config = dict(
    hidden_size=224,
    intermediate_size=768,
    norm_eps=1e-05,
    init_std_qkv=0.032,
    weight_decay=0.031,
    lr_head=0.00421,
    schedule='cos',
    train_tokens=103600000,
)
Each number is 128 + 32 x the weight over its row's rms, rounded and kept within 0 to 255. Layers, rows and columns count from 0. The size above them is the row's rms in percent of the matrix's.

# layer 6 MLP up, 768x224, rms 0.11, rows 195-214, columns 192-223
size [ 92  89  97 103  97 101  98  98  98 101  98 103 105 103 104 104 112 100  97 104]
[[ 83 154 167  59 139 171 118  88 132 121 114 126 129  96  92 160  99 129 140 146 105 158 101 162 142 128 154 119 140 213 129 128]
 [116  79 105 149 134  75 184 136  57 109  91 165 149  89 112 109  97  99 173 174 145 121 125 104 126 111 182 125 136 145 144 180]
 [137 146 118 150 170 174  80 128 151 169 100 146  97 123 140 139 184 128 170 144 125 134 146 148 118  78 111 116 141 133 137  86]
 [126 108 114 110  98 122 142 149 160 166 173 132 176  88 140 151 178 194 106  95 148 127 143  97 103 142 134 147 120 131 120 103]
 [ 75 199 140 114 122 108 146 148 151 104 162 127 121  70 147 104  88 154 102 110  99 158 141 136 145 136 151 104 130  78 117 109]
 [133 177 150 168 125 120 146 110 153 130  70 136 143 184 182  79 164 159 189  52 117 133 152 115  84 112 112  90 128  95  92 164]
 [149  72 134 131  91  72  20 146  99  84  77 109 173  88 163 119 210 166 151 188 169 121 134 188  96 147 175 129 145 148 119 174]
 [121 171 124 141  79 168 135 135 157 181 185  89 111 152 132 160  94 125 155 139 124 147 152 156 111  57 135  75 116 173 117 123]
 [174 188 131 148 155 137  89 126 152 196 103 145 122 136 126 139 160 160 109 144 102 142 168 126 136  38  58 119 133 117 182 103]
 [128 113 159 127 108 151 140 146 108 157 124 103 168 122 114 124 128 162 150 127 116  89 155 130 169 172 101 141 121 169 107 159]
 [156 167 215 153 128 178  94 130 158 114 142 135 146 153 119 156  88  84 174 127 160 159 102  91 126 117 127 173 159  95 145 128]
 [169 156 114  73 186 146 157 147 208  91 139 113 112  97 107 156 118 130 146 103 102 154  65  82 134 103 148  90  74 145 223 103]
 [124  96 130  50 164 136 141 115 137 145 102  98 128  76 160 110 116 135 132 118 146 144 135 126 148 118  89 140 126  94 133 124]
 [ 91 146 129 156 122 155 114 105  88 124 138 142 108 105 105 167  98 119 151 108 132 159 144 129 144 101 155 100 140  76 126 124]
 [104 167 146  63  78 121  49 145 161 101 114 124  98 101 150 115 151 103 150 149 139 170 144 137 112 184 112 167 164 139 146 138]
 [102 179 132  98 129  86 111 136 148 125 136  83 129  82  50 104 147 185 135  87 168 151 121  92 109  98 142 129  59 171 137  81]
 [111 150 178 118 114 107  99 143 167 135 136 111  99 164 155 141  77 105  87 141 138 164 169 100  96 150 141 116 165 145 102  90]
 [149 194 103 133  83 195 113 110 125 161 189 168 194 171 183 120  92 154 136 109 108 147 126  85  83 126 101 120 177 170  92 147]
 [152 123 121 148  84 143 117 114 165 103 181 131 121 162 131 129 136 112 102  84 168 124 119 135  88 134 137 126 157 104 146 145]
 [152 122 173 175 130 136 165  65 132 171 142 154 135 148  71 175 147 117 125 160 110 136 111 116 105 194 128 145 125 121 145 139]]
# layer 6 MLP down (transposed), 768x224, rms 0.0612, rows 195-214, columns 192-223
size [ 89  94  83 101 101 103 100  92  95 103  91  96 106 101  97 100 108  99  90  97]
[[ 95 132 183  49 132 152  88 163 155 136 138  94  97 131 150 144 177 147 126 117 123 132 112 122 113 139  63 124 113 149 167 110]
 [183 182 170 129 133 139 161 123  86 113  92 141  79 161  96 157 191  94 149 109 181  99 104 104 163 117 127 160  90 153 125 151]
 [146 111 173 135 105  78 178 158 139 142 151 170 113 143 137 147  72 155  76  80 126 114  95 125 126 149 182 119  99 129 111 183]
 [146 218 106 132 145  79 126 115 114 149 115 130 156 128 173 149 107 124 146 112  91  39 105 158  94 201 106 103 143 159 122 108]
 [116 121 100 129  82  91 163 140  67 109 144 101 135 116 144 130 101 100 136  84  98 103 180  83 128 110 126 135 114 126 125 152]
 [175 128 103 126  87 131 106 130  79 155 188 104 122 133 141 156 103 156 165 146 104 146 142 153 115 132 144  58 120 118 142 157]
 [105 134  95 155 114 118 101  83  94  91  69 113 100 109 114 174 132  84 168  87 110 125 157  93 140  98  97 169 146 193 118  84]
 [150 134 199 128 117 128 149 162 146 102  84  91  74 136 129 124 136 129  24 118 153 158 138  94 151 153 112 106 126  90 160 144]
 [149 168 130 100 130 135 154 102 121  84 108  82 118 173 168 137  13 140 129 134 156 157 141 144 139  97 106 136 158 119 112  74]
 [ 98  80 129 126 120 125 164 154 171 143 137 108 146  82 105 140 101 106 100 106 139  46 192 139  79 114  95 161 128 123 126 126]
 [139 120 122 165 169 161 157  83 107 148  91 150 132 118 144 116 146 172 106 110 132  84 161 102 132 143 146 122 106 225 178 172]
 [119 120  89 153 115 128 165 154  72 158 126 166 131 124 134 107 100 137 191 175  80 103 163 151 114 115 146  82 159 106 130 113]
 [121 125 131 109 101 103 107 105 126 137  63 168 131  76  90 178 118 151 137 141 114 109 157 162 109 187 159  85 137 175 135 115]
 [131 143 186  77 100 123  61 117 165 117 128 135 144 168  96 156 208 155 134  68 123 188 122  67 138 157 147  98  81  95 196 117]
 [183  82  85 125 114 173 152 127  67 118 163 137 144 124 145 126  92  59 201  96  77 144 156 122 110  76 100 123 106 163  91 133]
 [139 162 146 137 121  43 164 138  95 109 102 135 112 142 115 141 160 143 145 126 184  60 135 145  59 111 182 143 133 101 101  60]
 [145  73  65  63  71 182 132 147 188 106 110  84  72 109 154 107  61 164 124 117 156 112 154 204 124 112 119 110 103 163 173 152]
 [146 213 146 157 152 158 126 155 167 153 154  95 182 159 201 152 118 118 130 188 126 157  68 161 108 105 126 179 121  89 120 201]
 [ 95 126 135 179 162 164 132 131  95  81 102 136 108 144 135  78 151 148 148 154 151 152 121 101 195 152 134 137  79 130 188 109]
 [170 135 144 140 103  88 111 135 107 185 155 179 104 124 128 166  92 103 143 155 110  95 143 100 103 105 135 148  30 105 113 204]]